Weights of a small GPT-style language model, trained from scratch on English Wikipedia.
Architecture: RMSNorm before each block, untied embeddings.
Each number is 50 + 10 x the weight over its row's rms, rounded and kept within 0 to 99. Layers, rows and columns count from 0. The size before them is the row's rms in percent of the matrix's.

# layer 3 MLP down (transposed), 1024x384, rms 0.0859, rows 667-703, columns 64-127
103:38 50 50 42 55 66 65 34 44 44 52 40 52 40 37 44 77 68 52 60 53 45 57 54 44 50 59 49 48 43 72 34 49 51 51 52 60 38 46 52 71 56 64 51 42 60 45 73 27 52 57 50 50 41 53 46 63 58 42 40 33 57 41 57
099:42 63 59 49 29 51 47 51 58 42 65 39 50 66 52 52 56 86 33 54 36 45 47 46 50 62 39 51 48 54 49 82 56 69 46 40 45 41 61 61 57 55 43 49 71 58 44 33 47 50 54 32 55 39 47 40 43 32 54 58 49 61 44 45
102:71 47 32 55 48 49 58 69 59 45 63 34 49 29 38 66 58 41 77 52 69 57 41 56 30 38 48 51 35 49 48 54 46 47 54 49 53 55 55 49 52 54 43 47 57 52 36 44 50 45 51 41 71 65 64 46 41 70 42 32 70 59 56 57
100:71 39 52 69 55 49 66 76 61 66 53 51 62 48 51 39 32 54 35 57 52 56 55 53 51 33 53 24 57 25 53 59 52 62 58 40 53 45 40 40 67 45 45 50 54 35 47 38 52 31 45 54 69 42 37 45 36 59 50 45 56 35 35 33
101:59 66 38 46 42 68 39 58 40 29 56 32 50 49 52 39 42 33 66 43 57 39 59 46 71 48 69 28 57 58 58 58 61 51 52 63 58 48 56 64 51 59 56 62 69 46 55 53 55 44 33 37 53 60 42 61 68 40 48 50 61 33 58 42
101:46 53 86 46 56 47 50 39 47 49 48 49 74 33 45 55 55 73 54 30 45 51 50 49 41 54 56 51 53 47 38 51 55 61 49 81 40 49 35 47 54 56 51 41 49 39 42 45 55 47 60 52 50 58 44 57 34 40 50 43 53 60 38 66
103:50 55 46 60 56 55 44 33 61 52 33 35 54 60 40 59 45 33 45 56 57 51 53 41 39 52 38 46 50 26 54 48 49 34 58 58 65 50 60 63 25 43 39 51 82 44 55 49 53 53 38 59 40 57 51 37 50 44 39 50 64 51 42 43
106:36 47 57 60 60 55 51 47 63 37 41 44 43 38 54 61 45 63 50 54 61 54 80 57 59 63 27 42 56 34 64 43 63 62 49 54 64 58 42 54 50 45 61 70 43 45 41 48 47 76 44 39 46 55 48 49 46 55 49 46 25 66 39 48
112:47 50 62 52 55 58 49 35 56 44 64 26 48 26 68 48 52 40 48 59 47 50 55 57 72 51 49 48 28 43 59 60 41 58 52 48 70 60 38 62 46 40 49 60 45 42 45 40 50 49 69 52 66 28 51 42 60 47 24 51 44 49 46 56
102:48 34 47 52 59 51 34 60 43 47 67 58 35 38 51 74 47 60 50 52 66 53 48 36 46 59 65 42 48 37 58 52 79 53 48 57 53 55 54 68 59 32 50 54 39 45 51 40 52 52 40 37 46 49 50 49 59 43 53 44 54 38 44 41
091:54 49 63 57 67 54 52 48 46 48 46 53 55 39 52 47 57 47 44 60 54 27 58 60 41 36 50 59 45 69 55 48 59 58 56 63 59 52 29 55 32 33 43 40 41 37 65 55 56 59 68 51 43 51 29 62 48 73 54 55 55 58 54 53
097:52 62 44 44 43 56 78 69 40 51 52 55 60 53 56 66 29 49 55 46 54 48 22 44 50 35 67 51 59 52 46 65 35 66 33 55 43 45 53 65 59 39 40 54 52 41 50 34 62 66 67 58 32 57 60 43 21 55 51 62 46 39 47 52
097:39 61 71 43 54 64 55 43 64 39 40 46 52 48 47 54 50 46 49 56 40 35 58 60 62 31 41 48 51 42 54 41 49 45 53 57 24 48 78 60 46 66 63 51 40 50 39 59 60 52 43 44 57 42 47 37 36 53 48 63 38 62 56 42
102:44 55 58 34 54 36 42 62 53 53 28 65 64 41 56 37 53 53 45 44 51 47 67 55 36 52 48 52 58 52 55 39 47 52 43 47 45 76 54 58 58 52 59 45 45 51 46 62 52 46 71 47 44 55 41 54 59 31 39 47 40 64 35 59
096:39 51 52 52 43 54 37 57 40 54 58 55 41 65 52 39 41 39 46 43 40 47 53 63 40 60 58 46 47 44 46 42 58 43 36 22 54 54 42 61 39 34 57 66 55 51 59 43 39 59 60 56 54 58 59 48 52 54 51 34 35 69 53 57
096:56 52 31 44 29 44 57 39 61 78 35 55 61 60 42 47 51 45 47 36 51 35 55 76 52 36 38 54 42 44 47 54 46 58 50 54 60 62 42 60 46 60 65 44 62 19 47 36 36 54 53 73 52 58 33 61 60 51 46 54 42 41 57 43
091:44 59 59 62 35 58 51 40 57 58 52 52 53 61 55 24 30 62 43 43 46 47 48 57 57 47 46 60 45 38 57 54 55 34 33 40 30 66 41 51 50 56 59 31 59 54 28 43 54 52 57 44 46 49 47 30 51 55 46 63 62 47 47 46
099:44 51 63 52 50 40 51 52 55 62 52 50 56 49 47 38 51 46 51 49 46 38 58 45 57 51 50 67 54 28 40 61 48 55 42 65 46 49 56 30 50 51 54 49 48 68 26 45 37 51 57 43 40 45 48 59 59 52 46 29 47 64 56 37
107:54 39 43 32 29 35 51 68 43 53 51 61 47 55 64 40 38 44 62 37 45 74 41 49 63 61 61 52 52 46 55 41 40 54 43 57 64 59 56 34 49 32 59 40 63 58 65 58 58 54 48 40 59 66 61 56 44 56 55 44 51 45 57 35
107:44 44 50 58 46 69 50 49 63 42 55 48 42 33 40 62 25 47 58 53 49 60 47 37 47 49 61 50 62 37 67 39 49 59 57 51 41 51 58 61 39 51 51 43 68 37 72 41 46 47 65 65 62 49 30 37 43 41 45 46 61 48 45 49
104:59 54 44 59 49 60 35 25 37 63 39 39 57 53 52 58 46 33 48 49 72 53 53 57 60 50 36 51 36 58 50 58 55 45 50 48 53 52 45 48 60 43 36 54 48 47 59 48 58 40 50 45 31 52 51 43 46 49 45 50 64 49 48 64
097:43 50 44 51 57 39 46 43 42 51 41 57 57 54 42 42 53 40 52 73 35 49 51 49 42 34 54 50 65 60 43 62 70 61 57 51 38 38 43 54 31 47 66 55 53 43 54 52 56 42 58 52 47 54 38 40 46 30 45 53 39 60 55 51
096:55 48 42 41 51 56 41 57 31 34 66 35 63 68 78 41 42 59 50 47 41 47 35 47 57 51 66 48 59 49 52 66 54 71 45 28 46 49 58 54 61 54 27 60 65 49 47 37 37 48 53 46 64 44 54 60 37 34 49 38 29 41 44 59
094:47 54 60 60 40 32 58 37 50 49 76 59 61 65 59 61 57 36 41 36 54 49 59 48 64 32 38 43 62 49 67 68 47 60 45 40 39 68 56 43 51 38 58 40 45 40 22 49 34 44 60 41 54 44 58 33 58 35 56 47 30 59 72 51
096:48 35 42 64 46 37 53 49 37 54 52 50 41 53 60 62 65 52 54 41 59 44 61 56 51 42 49 40 50 61 52 52 68 57 45 50 56 52 48 65 52 14 36 49 27 46 52 47 42 64 59 46 47 39 40 48 34 56 55 49 40 60 42 47
102:48 56 44 42 58 63 73 43 43 57 48 45 52 55 45 49 47 37 39 50 29 66 54 38 56 44 44 43 40 46 36 43 51 42 58 49 47 64 52 56 65 59 60 41 41 77 44 53 60 41 63 48 45 55 54 52 46 57 59 44 60 61 52 53
102:36 47 51 35 60 58 40 60 45 76 39 48 41 45 62 42 36 69 45 54 45 45 30 53 51 50 59 53 54 42 66 39 54 56 42 41 45 55 47 57 43 40 46 56 47 40 44 56 59 53 62 47 58 51 60 50 55 55 55 47 56 41 44 43
096:56 51 63 37 33 65 57 43 43 56 53 53 35 41 54 49 66 51 38 41 56 57 40 63 60 48 36 38 52 41 45 41 52 31 44 38 35 37 62 47 37 43 59 51 36 54 59 51 41 70 64 69 48 61 51 50 32 44 47 69 58 56 48 51
095:51 49 38 21 48 57 42 44 48 46 50 55 48 68 49 52 47 59 54 51 28 55 49 37 46 66 55 50 42 47 41 33 48 48 55 40 74 54 66 18 51 44 34 40 58 41 57 30 55 46 54 45 39 64 57 42 59 39 48 54 47 51 42 50
100:56 22 33 48 48 38 57 65 47 54 48 42 45 51 53 48 34 53 52 53 55 48 57 53 50 48 51 52 40 38 51 44 65 48 70 40 51 51 53 45 41 55 39 48 57 41 37 36 36 44 52 61 50 56 48 63 53 62 36 55 57 66 55 61
102:36 45 44 65 57 51 58 47 49 52 59 35 56 65 37 47 44 40 41 60 40 54 30 46 70 66 59 49 59 42 54 40 23 54 45 64 43 41 51 44 60 59 61 42 60 60 45 40 65 52 49 44 49 51 51 66 51 51 70 39 41 47 51 57
099:33 75 60 56 61 60 42 56 35 58 42 47 38 54 45 54 57 37 42 49 57 32 44 41 42 36 68 70 34 58 46 59 38 39 57 69 49 43 33 46 53 46 62 55 55 38 49 59 38 48 53 36 46 50 45 42 43 47 37 53 67 66 53 56
088:29 47 50 56 54 49 47 36 66 51 46 38 59 48 58 40 55 60 41 44 53 59 50 44 79 54 46 50 49 41 44 51 49 64 46 56 59 63 38 52 41 70 51 41 52 52 42 47 50 34 25 49 61 40 47 54 38 53 57 66 51 51 44 46
099:42 51 57 63 42 35 54 47 32 58 29 46 58 47 31 52 50 58 54 57 51 64 62 45 61 53 54 40 42 39 73 47 41 54 51 42 44 42 62 64 52 68 52 51 67 46 41 63 42 46 54 67 41 46 44 49 51 45 66 53 60 72 64 41
091:64 48 56 45 50 50 39 60 41 29 55 68 62 56 40 60 50 56 56 63 43 38 46 50 57 52 53 32 47 70 50 65 50 59 47 44 52 45 33 54 37 47 75 46 54 61 58 47 52 51 68 51 46 52 60 69 44 49 59 36 62 61 49 66
101:71 68 44 36 50 54 42 43 35 58 61 55 61 44 65 62 49 55 46 30 35 44 35 58 41 35 41 37 44 43 51 60 46 59 48 52 44 46 45 19 62 60 44 50 40 55 38 43 44 49 53 52 48 43 48 48 44 51 53 55 73 43 32 58
095:64 24 51 47 49 42 54 55 56 53 53 59 56 57 64 54 46 49 46 52 43 31 60 53 42 39 49 35 22 52 57 45 46 55 43 50 58 38 52 64 53 50 60 54 53 70 61 54 57 41 50 50 54 44 45 58 53 64 59 63 37 64 47 43
# layer 3 MLP gate, 1024x384, rms 0.0868, rows 668-703, columns 64-127
098:77 61 45 75 42 46 44 46 43 37 56 41 43 39 61 37 66 60 62 41 44 63 52 48 60 23 55 42 55 49 57 55 65 46 58 57 46 52 44 55 57 49 64 44 57 39 51 33 49 72 50 53 60 52 40 54 45 49 37 50 42 43 69 62
099:52 50 41 37 62 56 36 33 50 61 47 58 45 52 48 33 45 51 56 41 49 57 53 56 60 46 52 32 44 45 66 57 78 46 38 56 53 55 46 53 59 66 31 59 39 42 57 37 50 48 50 48 47 47 55 50 51 53 56 51 49 67 67 58
100:48 54 72 51 47 58 65 61 43 51 60 54 47 34 57 34 60 56 41 49 50 62 47 43 52 68 34 45 48 42 53 36 42 36 31 56 48 62 35 58 46 45 52 46 43 59 51 53 51 48 34 45 46 62 29 49 51 39 70 71 43 43 58 38
100:48 30 60 36 52 55 45 39 50 64 51 44 40 65 63 56 34 47 56 38 33 60 51 58 45 55 59 67 38 50 45 58 44 43 62 47 63 38 50 47 42 45 64 32 37 41 49 53 60 44 53 60 41 52 64 52 49 41 53 63 41 50 39 43
099:40 66 72 49 40 49 63 42 53 48 57 54 70 50 61 48 67 35 57 44 53 52 61 40 61 65 47 41 57 48 45 55 32 63 49 44 46 47 40 46 55 50 46 50 55 41 46 47 64 54 35 42 45 50 50 69 56 35 47 46 46 43 49 43
095:36 52 70 48 52 70 71 55 56 63 48 42 50 33 64 52 48 55 57 58 52 32 55 59 48 50 56 72 39 67 58 50 51 66 48 55 51 44 50 59 53 46 57 41 54 60 35 21 55 55 48 56 49 60 30 31 39 61 43 56 52 52 58 43
105:46 51 40 63 37 73 50 56 70 46 52 76 43 42 43 65 55 59 71 52 66 54 57 44 48 39 38 76 45 47 60 54 47 57 58 26 41 27 61 54 64 41 60 65 57 35 43 49 51 48 57 54 44 57 44 42 27 50 40 60 21 59 51 51
101:43 59 40 70 60 62 40 41 62 53 44 48 52 51 73 73 38 57 46 49 34 48 52 43 61 48 44 57 57 55 68 64 57 61 46 46 74 54 70 54 47 50 63 49 53 72 40 30 42 36 59 52 56 64 44 48 44 50 44 52 45 58 42 46
097:39 65 49 49 54 36 52 44 48 51 51 37 42 35 41 47 54 61 37 51 64 37 59 51 52 63 59 50 62 47 40 63 49 56 49 45 50 38 50 61 53 64 34 33 63 32 46 62 50 54 40 63 42 43 43 44 42 53 47 48 52 57 32 46
087:51 43 69 52 68 48 50 57 44 35 56 36 45 43 63 73 47 54 47 46 27 34 44 37 26 56 27 44 65 45 46 71 49 62 31 55 52 66 54 37 71 49 42 38 65 51 49 48 53 48 45 63 39 46 66 60 41 49 40 58 71 48 40 52
093:51 47 51 52 62 41 33 47 58 30 56 61 37 63 62 48 46 61 35 45 33 63 77 58 41 49 58 53 52 46 35 77 67 41 49 46 52 44 42 49 50 44 52 56 64 34 44 49 40 52 52 46 68 29 53 48 47 50 41 52 52 47 57 60
104:66 45 46 53 39 54 63 34 62 41 51 37 57 66 52 51 49 47 67 49 41 63 47 41 63 49 53 48 46 67 62 57 68 57 54 41 42 39 53 36 53 54 56 54 36 41 51 49 63 36 57 50 30 57 50 47 48 46 46 42 56 47 47 19
093:34 43 68 58 50 48 41 58 58 47 41 50 41 64 60 42 46 54 37 52 52 42 44 50 50 60 55 43 70 52 42 45 62 46 51 53 50 43 54 48 57 57 68 45 43 55 36 48 46 45 66 47 49 32 56 58 44 58 43 51 70 36 39 44
098:56 52 51 61 39 46 42 34 50 57 47 61 58 57 54 44 60 50 47 32 52 59 57 46 48 23 45 52 43 57 51 61 70 50 47 44 53 56 39 50 60 63 55 47 41 37 65 54 49 47 51 47 46 47 40 31 50 51 33 45 54 55 42 21
094:47 14 41 50 52 44 60 58 34 59 51 40 55 52 53 42 47 63 51 48 41 47 62 60 56 38 53 49 54 48 50 56 57 64 41 36 46 42 57 47 56 50 44 54 59 43 51 50 45 65 51 52 58 45 48 40 58 43 53 60 55 74 56 64
089:47 45 21 54 55 43 48 39 62 57 62 64 46 62 50 71 41 71 65 53 32 41 51 47 38 44 58 54 43 49 43 51 57 59 47 55 53 42 45 56 56 56 61 47 49 59 37 49 48 51 44 60 46 64 44 56 49 41 54 52 65 57 49 47
103:47 49 49 60 38 46 68 43 59 35 62 47 55 52 48 54 53 48 33 39 63 41 62 37 41 44 34 44 62 55 47 44 44 22 69 59 52 56 61 69 68 47 54 56 48 62 40 31 49 48 33 53 47 48 35 76 56 38 33 43 41 50 52 47
101:50 50 34 59 49 46 38 49 58 41 47 65 49 50 51 40 34 54 46 52 58 62 52 47 44 41 64 65 36 36 58 62 43 63 40 37 45 51 54 52 60 41 37 39 54 55 40 62 25 30 57 58 49 47 47 60 37 47 53 49 37 50 50 48
111:41 50 40 38 58 57 73 67 32 51 52 39 50 55 62 45 46 31 52 53 58 48 51 43 64 38 36 69 47 33 57 38 42 44 60 67 31 55 37 65 50 48 35 43 63 55 56 45 46 39 50 49 61 56 43 49 59 54 41 48 44 51 45 63
102:59 58 32 57 51 40 44 39 56 29 65 37 62 53 48 69 37 59 64 41 42 58 30 49 45 48 42 46 39 54 60 48 58 40 61 63 59 52 50 64 45 33 54 57 48 64 53 64 50 66 49 44 65 62 65 45 73 72 45 55 41 47 48 40
103:47 55 29 51 34 39 70 65 47 45 63 54 54 45 80 55 35 38 53 54 45 60 49 59 52 65 42 51 62 64 52 49 48 51 67 41 35 58 50 67 53 40 44 54 68 86 43 47 52 53 50 48 62 58 43 64 48 59 59 46 40 48 60 51
095:56 53 48 65 51 48 56 34 49 45 48 48 46 64 48 45 55 52 44 46 78 34 40 48 43 53 68 54 32 46 50 49 53 47 42 63 40 52 53 46 54 52 60 63 57 47 49 39 45 58 60 57 54 46 45 49 50 59 43 46 51 54 56 55
092:71 48 60 61 56 35 39 41 47 46 50 42 37 45 60 47 62 45 53 56 52 47 48 58 46 49 47 33 59 44 41 53 50 57 57 58 34 42 48 53 41 51 60 48 66 71 51 47 42 48 44 58 42 44 51 58 32 40 50 50 43 44 49 58
092:58 38 43 63 45 56 57 68 47 63 43 42 62 41 45 46 46 48 55 45 44 59 62 53 61 48 50 43 40 50 64 59 67 66 42 31 45 56 34 38 51 57 49 24 31 47 59 47 50 64 62 54 59 70 37 47 43 49 62 35 47 50 62 54
100:43 54 41 69 42 68 59 59 54 37 43 42 51 44 39 55 37 52 64 42 50 55 61 28 50 57 46 51 37 39 67 37 38 46 47 34 52 53 38 59 43 48 44 39 63 44 70 43 36 75 55 47 62 33 47 61 30 59 52 50 51 38 55 45
102:63 63 56 50 58 36 54 51 44 62 53 38 51 51 50 43 53 47 62 46 32 52 37 60 46 53 81 48 64 43 46 48 51 50 51 52 50 66 60 56 55 42 55 58 38 46 50 53 47 49 53 50 58 50 46 49 55 42 45 42 50 49 43 81
098:63 44 53 46 56 62 65 50 66 43 65 59 36 38 46 47 63 57 51 48 52 37 46 65 60 36 47 33 57 52 59 47 53 61 51 50 50 66 74 42 44 45 42 37 49 56 55 36 42 52 41 34 54 41 41 60 54 41 51 40 38 46 39 59
093:65 60 48 42 36 58 40 62 49 62 64 37 37 55 64 50 46 48 52 66 52 53 62 48 41 37 56 43 53 45 54 74 46 38 57 50 56 57 75 42 57 48 48 51 74 56 56 55 50 30 43 71 59 31 61 31 74 55 42 48 65 51 34 58
099:68 65 57 70 58 64 44 48 34 60 65 59 39 54 37 35 68 62 54 41 42 55 58 48 61 33 44 39 60 52 42 59 47 54 42 55 59 44 36 41 35 60 63 48 56 59 61 59 27 33 39 66 36 64 62 46 51 41 43 51 40 49 58 58
104:44 47 67 54 29 53 64 55 54 30 68 59 52 42 62 51 34 56 63 65 47 61 57 52 35 55 66 54 45 26 41 51 48 53 68 35 58 37 54 59 42 34 67 42 48 53 50 61 50 55 61 51 56 65 55 56 53 64 60 62 50 39 44 57
100:30 61 46 58 48 51 58 53 52 42 68 51 52 48 42 51 37 59 38 58 41 51 57 55 40 59 45 68 30 34 48 34 45 57 52 56 44 75 30 49 52 48 67 49 40 59 51 57 57 29 41 56 41 42 62 51 50 62 64 40 58 63 48 58
091:43 38 69 40 54 38 41 66 49 45 33 43 41 53 61 42 45 41 45 44 55 52 38 45 61 71 48 40 41 62 41 47 59 45 48 51 45 52 48 54 56 44 39 23 62 45 64 44 39 45 43 47 45 44 60 53 56 41 61 58 62 43 67 50
099:65 35 56 55 60 37 71 72 43 35 33 49 41 53 74 71 34 48 49 48 39 57 47 57 58 63 50 43 51 65 37 75 59 48 54 63 60 47 56 55 54 51 55 63 51 69 54 55 36 53 66 60 52 49 51 68 64 44 57 28 63 39 58 35
091:52 31 39 31 54 51 52 41 42 47 58 47 31 74 33 67 55 39 37 33 46 53 46 47 41 68 40 30 48 37 43 57 54 41 66 49 52 51 50 48 47 51 65 50 70 29 68 54 44 49 51 49 34 57 50 60 40 46 60 52 53 41 59 57
102:47 64 48 48 59 51 51 46 53 42 44 67 38 54 54 47 38 52 31 53 33 47 53 58 43 56 49 55 72 67 64 47 33 44 54 66 72 50 31 46 38 53 42 41 61 60 39 40 42 52 54 57 34 51 33 69 52 37 61 59 56 50 37 54
098:42 28 32 59 56 45 56 52 69 49 32 50 62 48 54 46 56 50 76 48 56 50 51 48 52 46 56 68 43 55 60 59 67 54 47 45 41 36 35 41 47 41 43 51 60 71 54 45 46 46 75 41 38 51 42 58 52 57 55 57 48 36 54 47
# layer 3 MLP up, 1024x384, rms 0.0888, rows 668-703, columns 64-127
098:37 58 46 38 35 45 52 50 49 53 41 42 61 58 38 50 43 60 38 64 40 47 62 42 31 62 45 45 43 47 60 46 67 48 54 66 49 41 53 48 46 58 42 61 43 51 47 51 65 45 49 42 46 47 72 58 49 49 58 44 49 69 48 51
097:56 42 51 25 39 48 53 50 54 45 46 50 51 50 46 44 45 47 50 65 52 43 62 65 55 60 49 51 56 39 53 42 55 54 50 42 46 43 62 58 60 54 34 41 51 45 52 35 32 45 48 26 50 50 48 40 42 48 54 54 52 65 65 60
099:47 57 67 50 56 41 40 34 52 59 42 54 52 32 46 41 47 38 34 44 58 52 47 48 41 53 43 61 43 62 53 51 54 50 63 42 39 48 41 49 59 37 64 39 45 40 45 57 47 53 56 45 45 30 52 47 46 49 45 38 45 50 70 44
099:43 58 48 49 46 36 51 46 61 51 51 48 45 50 46 42 40 48 52 44 63 45 30 54 36 50 40 26 62 45 61 69 63 50 42 51 49 55 43 44 51 51 59 45 44 51 33 46 42 46 42 46 73 55 44 50 48 56 63 48 70 53 43 57
089:45 39 38 61 57 47 38 57 33 55 33 48 38 44 46 37 33 54 45 45 41 57 46 46 49 42 63 61 53 49 62 42 58 48 52 50 46 43 47 48 63 42 47 48 44 60 65 55 24 45 55 45 47 56 48 35 42 41 61 44 55 57 61 35
101:42 44 74 37 60 60 50 62 54 53 48 59 53 42 44 54 47 41 69 49 65 33 42 46 56 49 58 46 46 50 62 53 48 58 37 64 58 44 60 40 45 50 47 64 73 53 64 39 53 54 51 49 60 52 48 53 52 55 57 41 34 57 38 51
103:36 49 56 34 54 36 37 47 31 60 64 65 51 50 52 45 47 42 55 48 26 46 61 47 59 48 35 65 31 49 42 43 51 51 50 52 65 49 47 29 49 27 44 47 40 58 46 35 67 53 61 50 50 51 44 55 52 32 45 45 54 46 57 52
097:52 49 67 51 36 53 59 45 37 75 61 40 56 50 54 43 39 67 51 41 59 57 50 29 38 58 53 54 66 57 43 60 34 23 37 48 59 35 58 58 54 55 59 60 59 48 52 38 35 48 47 60 43 60 41 50 52 51 33 68 59 50 33 59
099:52 71 63 55 39 58 33 52 58 46 56 44 41 29 47 65 52 40 40 61 64 56 50 58 48 68 55 63 64 57 40 49 51 40 69 50 34 47 66 61 59 47 75 53 53 55 49 45 47 57 39 52 72 47 42 70 57 27 40 37 34 55 61 57
092:52 55 47 49 48 50 42 77 42 40 66 68 48 56 36 72 46 48 45 63 51 63 43 56 53 61 40 46 50 64 63 48 38 53 40 42 40 47 57 45 41 58 47 43 68 56 50 60 48 33 40 28 54 66 51 41 54 57 62 66 67 57 25 59
102:67 44 47 29 55 57 47 64 38 32 50 40 65 47 63 41 36 53 64 51 41 32 59 46 46 52 46 26 54 38 56 50 45 65 54 48 39 56 54 74 48 52 56 56 45 37 42 51 33 44 55 55 56 48 54 45 38 50 55 53 63 70 77 48
095:53 62 50 47 69 62 47 69 68 62 46 71 44 38 68 50 61 48 53 43 47 34 57 59 56 56 67 61 35 30 55 41 44 40 48 51 51 41 51 39 62 55 46 48 40 51 35 50 61 54 42 71 52 46 42 58 45 53 47 70 50 45 60 45
102:60 62 50 46 52 52 55 69 52 49 57 60 69 36 72 42 63 48 56 58 54 60 40 63 57 64 70 63 55 62 53 67 64 51 40 52 50 53 44 28 35 49 46 48 41 34 68 73 57 66 43 42 45 60 39 55 62 54 40 63 32 43 51 45
102:59 58 58 53 53 41 47 55 52 43 51 55 28 67 45 41 35 60 40 43 63 49 54 52 37 60 59 38 59 63 51 41 62 42 45 45 53 56 49 51 53 37 53 55 52 48 58 58 55 54 47 27 45 50 37 60 51 36 62 49 53 66 38 49
099:55 45 63 50 47 50 53 45 50 51 49 52 45 57 42 59 58 50 36 49 39 68 47 49 61 61 56 60 60 57 64 52 44 34 37 52 57 58 58 45 58 51 56 58 43 64 53 28 52 43 41 37 35 61 50 59 49 48 43 45 70 59 63 49
096:28 49 56 37 47 75 52 66 34 41 27 61 48 38 60 41 54 23 42 59 53 52 59 47 46 42 55 55 57 30 46 61 51 56 36 58 39 64 43 57 59 46 49 42 55 19 64 66 68 58 58 50 45 51 51 49 57 33 60 40 67 52 50 47
098:37 55 42 55 65 52 44 48 34 60 58 41 46 57 38 58 53 33 40 57 42 65 39 51 64 54 66 51 44 38 58 52 42 61 58 53 60 47 48 33 45 47 46 55 62 35 63 45 65 62 52 53 60 54 49 35 36 40 55 43 51 44 56 53
100:47 47 37 42 23 63 48 51 57 55 44 59 36 44 40 43 56 21 48 52 39 47 69 44 46 68 55 50 36 47 45 55 48 47 59 43 33 59 57 38 44 55 58 64 60 69 47 42 59 43 35 51 57 52 48 71 42 48 44 39 54 57 56 65
106:60 47 47 42 50 54 60 47 42 52 51 42 44 45 67 46 46 49 47 55 51 47 53 74 58 49 61 58 58 50 53 42 72 44 45 62 49 57 51 50 49 53 45 43 68 66 36 56 51 35 48 54 57 41 38 64 72 53 49 37 28 45 46 51
104:40 40 60 35 41 73 64 46 63 55 64 55 53 39 46 52 46 41 36 62 71 68 47 43 55 62 51 46 37 46 51 45 73 38 55 56 45 61 51 54 58 58 45 54 59 43 50 35 55 60 51 45 70 61 54 60 43 39 52 35 62 47 43 59
102:45 61 67 53 41 54 55 43 69 47 49 60 48 64 47 44 45 43 40 58 47 35 48 45 60 52 48 44 58 46 53 44 32 58 29 55 52 35 49 48 75 41 42 40 55 45 74 45 49 41 59 58 48 53 67 50 57 46 44 50 62 46 55 45
093:30 31 50 40 57 44 23 55 71 52 33 53 32 54 38 53 60 46 56 38 28 49 59 38 42 32 48 34 63 45 54 43 59 55 55 49 45 53 74 35 47 46 57 49 41 50 45 65 46 50 44 42 44 41 47 64 42 29 50 52 37 41 41 53
096:47 49 43 41 37 60 38 45 57 53 55 60 45 56 64 46 52 57 46 46 78 37 72 65 57 64 42 42 34 51 53 50 47 44 49 56 49 75 51 50 62 53 36 42 71 54 50 50 62 65 57 47 53 54 45 50 44 55 39 72 51 57 58 69
091:32 60 72 18 55 27 59 63 50 49 57 43 46 62 57 41 47 40 33 56 44 64 49 45 32 38 61 59 24 52 15 34 48 57 41 36 60 69 43 43 61 52 49 50 35 54 46 42 59 57 38 48 47 50 51 46 66 54 62 52 42 51 40 51
102:50 58 44 66 53 54 65 61 54 58 72 61 64 40 40 64 45 49 59 53 59 44 40 56 28 55 39 46 64 54 39 61 34 63 32 50 70 58 36 44 52 55 58 31 68 44 29 44 26 34 54 45 39 40 43 46 67 58 47 43 64 45 57 44
104:28 30 55 50 42 45 65 38 47 57 48 37 41 39 48 70 51 61 68 62 58 52 49 49 40 60 53 47 49 53 49 48 54 57 53 51 49 40 45 51 38 35 55 46 52 58 56 45 49 51 51 52 53 37 35 54 35 52 51 51 47 35 38 58
091:62 49 45 38 39 51 52 46 33 56 48 32 47 55 85 72 77 55 59 74 40 44 49 43 66 50 45 37 65 54 38 37 38 40 65 74 45 64 61 41 57 48 53 38 50 46 49 36 42 46 38 52 44 57 62 36 64 40 51 46 68 39 59 54
094:50 43 50 43 45 61 66 55 43 51 40 61 67 47 49 47 33 47 61 48 47 48 50 48 50 74 61 53 27 50 62 54 68 47 35 55 57 52 70 52 51 53 55 46 43 46 44 35 54 67 34 49 58 56 37 78 38 29 53 45 42 37 46 36
102:44 40 53 66 55 54 52 59 45 31 47 61 62 59 63 44 48 53 51 55 65 52 60 52 53 44 53 66 47 34 54 59 55 55 64 38 32 52 47 58 51 46 60 53 46 62 44 42 46 46 39 49 48 44 48 52 52 53 51 38 49 56 50 58
101:47 41 59 58 50 45 52 39 41 57 49 47 64 49 29 40 34 46 61 36 59 54 50 62 43 64 57 50 62 60 62 65 26 57 43 44 50 58 48 62 46 54 62 48 60 23 59 49 60 45 43 47 52 65 47 31 43 46 43 58 39 51 48 46
098:56 48 30 52 45 60 49 49 35 49 57 33 43 54 41 49 55 50 29 37 45 58 50 36 47 51 30 36 66 38 63 52 49 55 50 47 43 60 60 61 49 51 54 48 56 43 49 54 42 42 54 35 46 52 58 54 57 63 44 45 59 49 67 54
101:43 43 46 44 56 54 54 65 49 57 41 49 50 59 47 45 44 52 53 39 60 78 61 52 50 25 43 58 39 38 65 55 49 51 46 56 74 38 34 37 44 45 52 45 54 63 52 51 54 48 56 59 52 53 37 38 41 45 48 41 29 58 52 41
093:31 50 60 53 54 56 34 41 71 46 57 49 39 61 41 42 49 56 39 48 46 50 37 52 26 48 56 31 56 40 62 40 49 44 47 37 53 57 57 51 33 45 42 42 45 60 26 44 67 55 55 59 32 23 40 34 49 62 46 53 58 56 37 57
097:51 54 45 55 53 48 49 40 41 48 54 60 48 52 55 27 56 52 39 62 59 39 43 53 57 55 52 57 52 53 36 47 57 54 50 32 27 46 54 35 55 42 52 64 56 48 51 41 54 48 43 55 50 32 44 37 53 57 52 53 54 38 38 43
101:47 51 51 36 48 57 44 49 54 51 54 51 61 58 46 67 43 54 72 60 53 49 47 54 51 47 36 61 53 54 50 60 26 61 39 64 49 47 44 58 55 43 59 40 41 55 44 56 42 35 75 44 37 39 50 44 62 57 43 46 76 59 42 43
099:42 52 44 67 54 45 53 62 66 63 64 33 39 62 35 44 50 65 40 37 59 19 78 55 51 53 44 64 40 63 57 55 60 51 33 37 41 57 47 57 69 37 58 46 22 62 52 57 57 42 49 36 51 57 51 62 48 58 41 58 29 46 38 51